config = dict(
    num_hidden_layers=16,
    hidden_size=384,
    num_attention_heads=4,
    num_key_value_heads=1,
    head_dim=64,
    intermediate_size=1024,
    vocab_size=7994,
    hidden_act='swiglu',
    norm='rmsnorm',
    norm_place='pre',
    norm_eps=1e-05,
    positions='rope',
    rope_theta=500000.0,
    rope_fraction=1.0,
    qk_norm=True,
    attn_scale=0.125,
    bias='none',
    tie_word_embeddings=False,
    parallel_block=False,
    init='normal',
    init_std_qkv=0.0255,
    init_std_o=0.0,
    init_std_up=0.0255,
    init_std_down=0.0,
    optimizer='muon_variant',
    learning_rate=0.00236,
    lr_mult_qkv=0.5,
    beta1=0.95,
    lr_head=0.00756,
    max_grad_norm=0.5,
    warmup_steps=146,
    schedule='cos',
    final_lr_fraction=0.0,
    batch_tokens=131072,
    max_seq_len=1024,
    doc_mask=True,
    train_tokens=803400000,
    max_steps=6130,
    dataset='wikipedia_en',
)
Each number is 500 + 25 x the weight over its row's rms, rounded and kept within 0 to 999. Layers, rows and columns count from 0. Numbers have three digits each. The size before them is the row's rms in percent of the matrix's.

# layer 6 MLP up, 1024x384, rms 0.0949, rows 850-861, columns 0-191
101:501512487492505473509478532459495472450461480507501492484555520513547557507524528542518519496480454492523475513476545527480517533476465471515494504487527512524491485484505483504512521512460490505486534545480522507509519544495498465480473500497531537487480519501517511440466531502524479489499513528527473479499457501536474510488553441507501482471476446529478496475498497475534510460487519480515480510510479539539462499550491526465418409476506485514517498495517493488516471505541516541499465490519493487503450498521525489494468504512487516510514497471464439526453493511477508477
105:526468496483502486533499482518473497506516563498511435480510483530498460480465512516506483504538538507491492499515525502485492535482494494512478525515482514496522516480481483463471490543528489474516475524498506484481507499510494524467508492460502498493497477463479438505533534515498508507503485522538471502494525463468457502490496487506560513552561497532511493507483489489517497483497522490491560484486515518499533517497509520480548502514498547458470507464517506524524518522514521480499486476510487502509487541480463484489542503499524517498514510454468468484456508482489477453
097:479444517502546486492495537479503513482500519478499533469531488461424513494548449455505515447513541518489472512462505451543466498487484480472496506459454497496499524525503522461541509483513505491529516484514467514485481481493493489507534489503539485534527487494481479499496505498560496514470555512515535521533536465498524485496462462517481492505463478526448511523480509545452488494456459542519460444502510504513507490513518476530510460465514466524503505497530490513490495536480455518500470517499549476484484484479489512494569469528555520496496518509485496514532470478489526513
102:489498466527525509521485464448473482524540524461471484506498511489475494498458537503555446486491516489504509478449529520474527529491456502521471518483479510456506486535463541466467501485519498484504465487502489492521465505486524506541492518512541525507506476536499513495547451464523524510502483527495504467498524482494503514464508490572502480462507485471499490511530480493494523493485504493514469488515525504509507483543476529511490499473507439515478476540466476462538495518537442524521517510470538540484478511471511480506493478522547498501503443496511554449521520501523561521
107:505489490493498543510499503507465441471535486487514499469491450483528551482461524520437519483484500510501492451516556520564482491473505527527519493488503483524498480513481457506485535518516512498507446505492525506519481473474508515495492513477497544498559520506524537475496498533522525548520513461491493540421500497469482540484506498464484503501490515514519506488484499484516527529515503497495526486491499469485508434489501517462488496490518531500467480466519518480551447471526527546506485522488470523476490478509511491495512507509494490527497526512503478488514469459504492512
092:496516501509457483495474498454524504514501475521446541537511498475494477471540493472500524491505518493516475487458516522503519478516507527500538506466522541494500484486465503500472485492522504493500510513477513506525527541500490492511506469513481498513556489489499485484549543473489513507469541495485530489503508525464488489481498506477488504485491525523465533499497507489506519516513505512528493476461500525472492570486514538463494498491497469514532471529454558501489504511482512487444532474492532477511450501500507523492545516504522520516476496504485552506492510527464506481
098:491503450505534473515509514504551477470498487492459498504527550497555460498459538461512479489472471534517483509486496504490452502471519503451529477500499512508520500525524516506481490524520523448485488468472448506479496521531511462492512567487499502506521487499485512476529530437481468496570437543506496533521422542539496527509475482500490482522514454505456526508492515529485495513488489548506499501478509489508509508498487507523476496521453482550497449490505568511540464480522524505531479480463559522484515526514536509506527486486466504493485496520527501492469483495503510511
099:567481503503492443494540534489505486492474498483538535491526560505492506498502485487466546483531474509530475500478536509509472500515536531539485471501476498495503523466539514468491521512452469489515479471519509501512487504516553463493500475481467529502495535448487487486517474527476476497503483513551494525489471534515467519539447469484567508475504472521479522508530501519519499453548443532513523479509515488507493536465529486461499531555520524538492498485524471496472535487485505497537455491503494477519511487525511507478534481457496520509472511500451490530500473516524499499
096:493511506513499532499528540509495481463459441539465511547487512485481491535540497484512459494501494545490475479516514481505464492499477509498540480529551521508516492507476495520512491509502501499487525457512462505497556538513495506524514492466475515501521473551456505489497521509500497537434510473514501512506494521466523511511527537517566475498526533541499453462502506550482522497484528531549520531445515531489475489498496481506539481477507519514488467546522545537513494508490461481494513508473542502482516454504507522537493468514513550478511502493497501504538500519492478538
098:544543473480538498499522527490519524491517516468554481500429458531534554508526487492492538508475479527533501552486550535508487504515477452469460515550519514509493490548478492490493500481558512492513512510534493514518492503536480501528486527463560525493477488526518511478486527512489467501551502491526496494529509506467462499478477502561505528505505518528502510498522487469482473531497511492443523548546476486498503534494503485493513534478480495542515470489532483525540435470492485490487468496525474511511494460519511488502484473505481521485485527467497492494475472511506457459
099:514492492473499542498508492551524511526488501484493487501521494511502553471551502503477523524508495495477497504475516530564493465482450514509457489485484496410502457541551515515478535503475482455509491518473486506495544481509552499487468523508531484456536492509488507496537496525514475490498487462469437510471528514505517492545460482508528497485470485500474502487493481516502491447509519493515478526438483499478491495485550532515483500459437500561478485508454486535470503487503518509493520519498517425478505522503483526483518530489480459465508459481473565491485541523516504490
103:502511509467497516508495536498492501514478524469502497505517502479508473549433522467452489510519501486515499525515460506455478458511496475512498513506526442508483504499516498530548506507504466501487465514517468475501520500563518466470532515462519490501490484520497470504514484503512500478479463484505529502532525490550509494507544521502526554514483522437494503484530499451505562482503514513526441504452480507513525498564513498475451489484511529472483498522497499534533498468494537502536456488456528539518520497454488522517511508478501510512487576490487508556490515516495459485
# layer 6 MLP down (transposed), 1024x384, rms 0.0873, rows 850-860, columns 0-191
105:499503538501499479570541526487500518500497483512479539478536510483519520512525507501520485456519445477502454550469527481474545518497459497538529527514484517483504418500462512518517494506467501480529538518468521487497483497478516528520506501449510549534479500461498501466494494494501505478513511487539464499502464530510514501509493452536514469493515479479476490491492510509554478507502528499527443474563500525461461507509459540488478505500511504527515493523484506527466447514491529515505445504562504447482496498550552482512487466485485502516464547486528509484460533462466507523
102:461499494521530494521520496491483471512520480532477492510499487536468527486508510488497519562522523512503471483530526496472517522507508507465536450484522525531501464479463516502536550478483493538500476482488472507483497519508501455464500484522526516511500517480507546515490464548517516463523481476487567514505505472542498459500471511473493517478496488508519476454542530489483500522448514529475504536524546505465489543506471540532449456537481479504534477493460484517500485513531510487485517547515495518468510477517549520481487489499502504506531471522538490486519467472510494525
095:484461476440494479468482527500491522481524542489455551478555506512496489502544518532492506544536437474533517470529500514484490497495477507484486471531499535492504508508515521532542518488454496508538519503559501505475476502449488524494498481493523465474509493490502508487488481506532476478476475508495539517532531479493521528555474430465532490471509508484477497498476485540561451463522490554528512510502500493508493499516522499515521531497505527497539502515508462523464507511495496481479519512509540468480470491488473489426529474500477512503509507503479496461519503497510525499
096:551536484536500571508530521490498481475479466511471493546512517529471497489486513463484495514476489462491490517480501537469488506504502525497535497499505491491505486487507501520499528550507445486486536488489499506492500482489533505464532497505501532500479517536437540540530432507547480525461515512481495514473554492449511490491447487514485487513514502497499525533537478511492501460496496514485481471505497500455466490506511519532520549516509510467467463508487502506491472553508521484488487500480462488467495503501481457470479485538541492494501504496515516525504504519476496462
104:480450495513516565508502497493476447462539503494544528505516498505501484530471536528497508462500519476485476465500506508493469535476536496513458532540477488458490492486502418511501492496525479464510517555515538466503468531501527502493484485490519461496464463500496512478533476498491448484507533508472504526528504476523475564480449507482457472487456483480521489535523508502515509492550501527593501523492516470482471517445506500520578499495508492511511482521468488543482502505514488496484537496508477481493529449460504493521433474508526492508472530500507508509500472493533555488
092:520490519489499501493524502550480476491521488464503487495476494496494520534521528544517477517521502540472513461505512465502445485507502466528451498451522535507530485536491453447496500464506446513477521533523467524492508499510514518500490510518515512466479500542530503479516492504506501505519509481503534510468479485504496522442486462509494491512554520462511472536491528498500509504458491506495523495532499545468501517500491525463526499523497491491562498493501464546493468429491458515459497459515471547562535501507485513534488513528482551525483489523541481502524471515495535485
100:487476520481486523509490503483489548512495455536531507537522515513483507510544447512539518490530522490499498492506501528501527477525500518486451506483461499505474514541502464523500455473487533543501487537473575442483502539497505475512491516514480481497459514473438464487522494488481526467506559467502462497522579484465500514520493501496519540503498507474516521508512477478502501531509521488484512529506488497456503501506509495499495533466492499488531505557506532518475496517479477549513512488511466445598502505506457490519513559490497480506464498510497489485536496489502465526
101:468478516478487481535495489441550527478516487493472493504527522497518511499491496514454522551519492522469549512502503507536495478492507496494519496477511543484503532538501519516511474499517504513490474504511505512477530501453500448476471514479511482500524539490560531489473508473499466515471494478526455510493515487534535514515499488540475523477489475487524500470471560466496476504455521468487461478514491530475459483490496487477554485500491480459505495528523480498505532488536518509532488489531514458496516471480512450471509508496502473492491467508497538469537506506533484515
095:507505503488524512474529481481525499493482511511468509526550518475532496486485478492513481544506512487492503486503518489508513511484524505480459469511508484551489456502510501565506489511529520496471531488533451496517511502452487516496495509474516491487522511496471525503462514486476524513496504479499489447547539501555494488534520543473503473519475500499483475544476490532473492456526448545522533472459524482476474511468507478449547490472470515476447491446506536504535521500513495479515516468562508528523486516495515496515463479493508515446485473463460512513492474509453503516
099:477517500494488517458515476509478495468462438491456530485506467526465539514548526480517493501483502486448516524468514489525498508512506480506552511498475465520503473502537500536490493487475504457500509457536489445504501539467512479475463502523453471442527515492514540463560522513534502515509479478463490439535499462503516419516470519497508475499487494558480540476510494515510505496487491507496506491475447489510483471536540507474515474502540497488474519503458444501511483503506465477536495511478493512497517485516499506488508467568471474524472500503525474521528517487531518486
101:505483497526461479509504508495443475467485541504498507552486535516499497524473488477527512512489517515483520494459463512528499518506515549494535477484494525487483479480464496484540559517525501485524474485465499495512516552506500514500492479510510510534482512541448500489473500514473465494466501488515468567536528506490510508496496510500484500446446519493567475519517484475570446507488481452486495512513509504541555539525440526477513526459484470495482538510498499509509503490485502480530483502467460550479525519529510504493529510510523455561478575504465454500493506466483502484
# layer 6 MLP gate, 1024x384, rms 0.0937, rows 851-861, columns 0-191
101:489513480472524496459481523527487505481539454480541476491444482469478512531525523491515495486534489490509502485499500444514473574538477563453522495510545518476510507504527517502520450475499469523508484453447498534475480471487515516496477531534502494501550459514527526522457499536474496454465541462518497494532510512499491488521510507497482489474530494492525523489493519511446456488520487512528488519489460488492500495490501453494502433510526527510500476487492504484491509520494487527496471500525549543454484488467485504534510500477497517555521521473532482510459462514491475462
096:499449527456505516536498504413507540523483512510501504522531488497574525509513459555548501508485486501506537512488485506463496503490473540477513507494493537517519548489501518542468501511521516560503481500510507503471512487504488515489496521452507523529502481482503463516486553532469511487536465503537505515531509500516466534531485491497487484495512512506545513489510523510532507498522532472517535524503539492501474507534540478502507483504539534505534480507495490493497485477514511515524489538502495507511479501472503485462515491486515492496517515458532498482555492503494471501
123:487459487503507483504488441523500512498484500489494497466484499519513492568532476489512459496497514502526448492504514465529485474476500505549480497502516483505453474515505470446521523458478464519452502505505505512459506507499545481460513525501537529522494473464490441487539529538425496535491479487528434487486550508481501520487468492472475473566506506488497504491518503475515521490497529524537501490494540518533499467531439508512495508479525514457501492502544512494493521483453517528494504492510505508504488524507498509548494472453509470499497513549523515495456473497507533535
092:468482531543505458517475531515501470522513489461522514500497475492471516448497523495451511487498517542563503501507493490474462499526443480522487487495478489493490514502501476469477482514498473512516500489499531470489489489545507495489489510507521443544479515460484520506475506508507459519437475501475493487479470476484512511500510535577453435506503488513501520532524480504487481527435503472522483443492499515540511518460527533491471467470482502492487508483497507494509528527441517450524513479508484446484519479450515527509527468476555507485493487490527532513479502507485526488
094:469495464485525523533575533477493461485528504508553527500512486585483527535527494456522491563510500465509488527543491496477541540501500520516567544460478501528528538508498495515494503527515494494481466460514502500510506504520497523518479468512518516502522516502472517497495482489495501496495507489505462445514509488531529489502481542476460472464532517489502510494502500489497495491520528486487519486525483485517511475487450460515480523504483476514501499491473504496551512529473502515535495502521470523528529578496473524457479481509506496515499528525511491511549476494487531487
099:462542499526471504478514499493520528517508512511483510480510500473534486456469480456546445520468521520497536474511502457487553528526483494527462479510505486500475502452501497500516517512505507490474511544536496488506523496523534522509501473481504517539522490514481486509490461515532479521500490511517488492490453517495539442473500508492539513516499560497514475555501492514519516509554518475514498491488502523504471506506514445489504518506535502500511493483537509482541476490524450458492458513503516510452485510522476472488505507460455528511508463478503466549507514512512548494
107:506492534434523476463518518528462531512468522511515496512534461523440497503513479529486510475455528496457445537495513506463535481500481538471480478520467512498498503503520478447512529542463476527509515487556505487470494432514476530507515495471503490482507466504492511470549461487502512506471484546467512476478518507494502517480480536492531499495540507497500509524485536498507513495501502511534497510484462499532483513499469503482506463549443476477511539526484480538474468548495507495507488488532502541471489488449502507491510495509484448527494479506510505520497519486517517490
097:490476511522548498493498505487515513511475510521500540517517484502542534501479450505478488498537503471514492527513558508462489541479489448471495497442477469521534529526452491514442468510498503472533502537563466496513564475496510543556518512502484462517483526502475486519498524480492477505522477473507519505511514502551494505495508512483482513534516500508510506487467525539500481479520425524503516477524479514499458538500479534486550490541478512491495494489502514481516507482508512528477512468531471528505483496481470490491492470500519541516559472477459552519482517500470484500
097:502495523509500525483532503532507505534483499484495472465492531491497519578493494510463488514557481490509509533509464510530455520462457516485526437500516520451539482523525480489535491516488496532521515540484490505490477488515457519502501468535445539493515491516476481458490515511511514466495508511519549485473507505503489504468546503520491477574504499486501517522522504477502514508513528532507479496547526484524492500497557490489481496532545553529501499495481506480511529504541519503480511497490500487467533525521483499477468518515461465533497511488514515480505494473487514495
104:480504492471463502461486536503485524564545529487448481531448489493465506484458493537510498485512517519493511504533513510517483514490490504499512502456509514490470510488520522510509478484464490525510545471517472495492477448530499522540464524503514526535492478486506472496511498494468497483497511519555536513504488520474526480535491544510560512542535491526488487491480479505448501530489506503496439517462453489482473469487483536526522455546546524541552477491512495514481508493534506480471535503503505488496500542502507482506453498495520487501476497498500493496488504551497528509
100:462500496509463509475529486517492549504520470495471537456504488443522522509524506499506457477454470531553468466527583460512553508430491483507550501521485485488518479517524450494471473488479468468495544463532496518504485525472491524510450526491488548518478501522483499501485478497479484510491479496496500523518515538513500497511530479528509471537495452536502528533496522519515499527530470501529487495515479528536453528540490489510493498510522470454495494536499526477530492522515517498496518513506528506496471514491480483504507501560522487459497491519490556478473546499508520497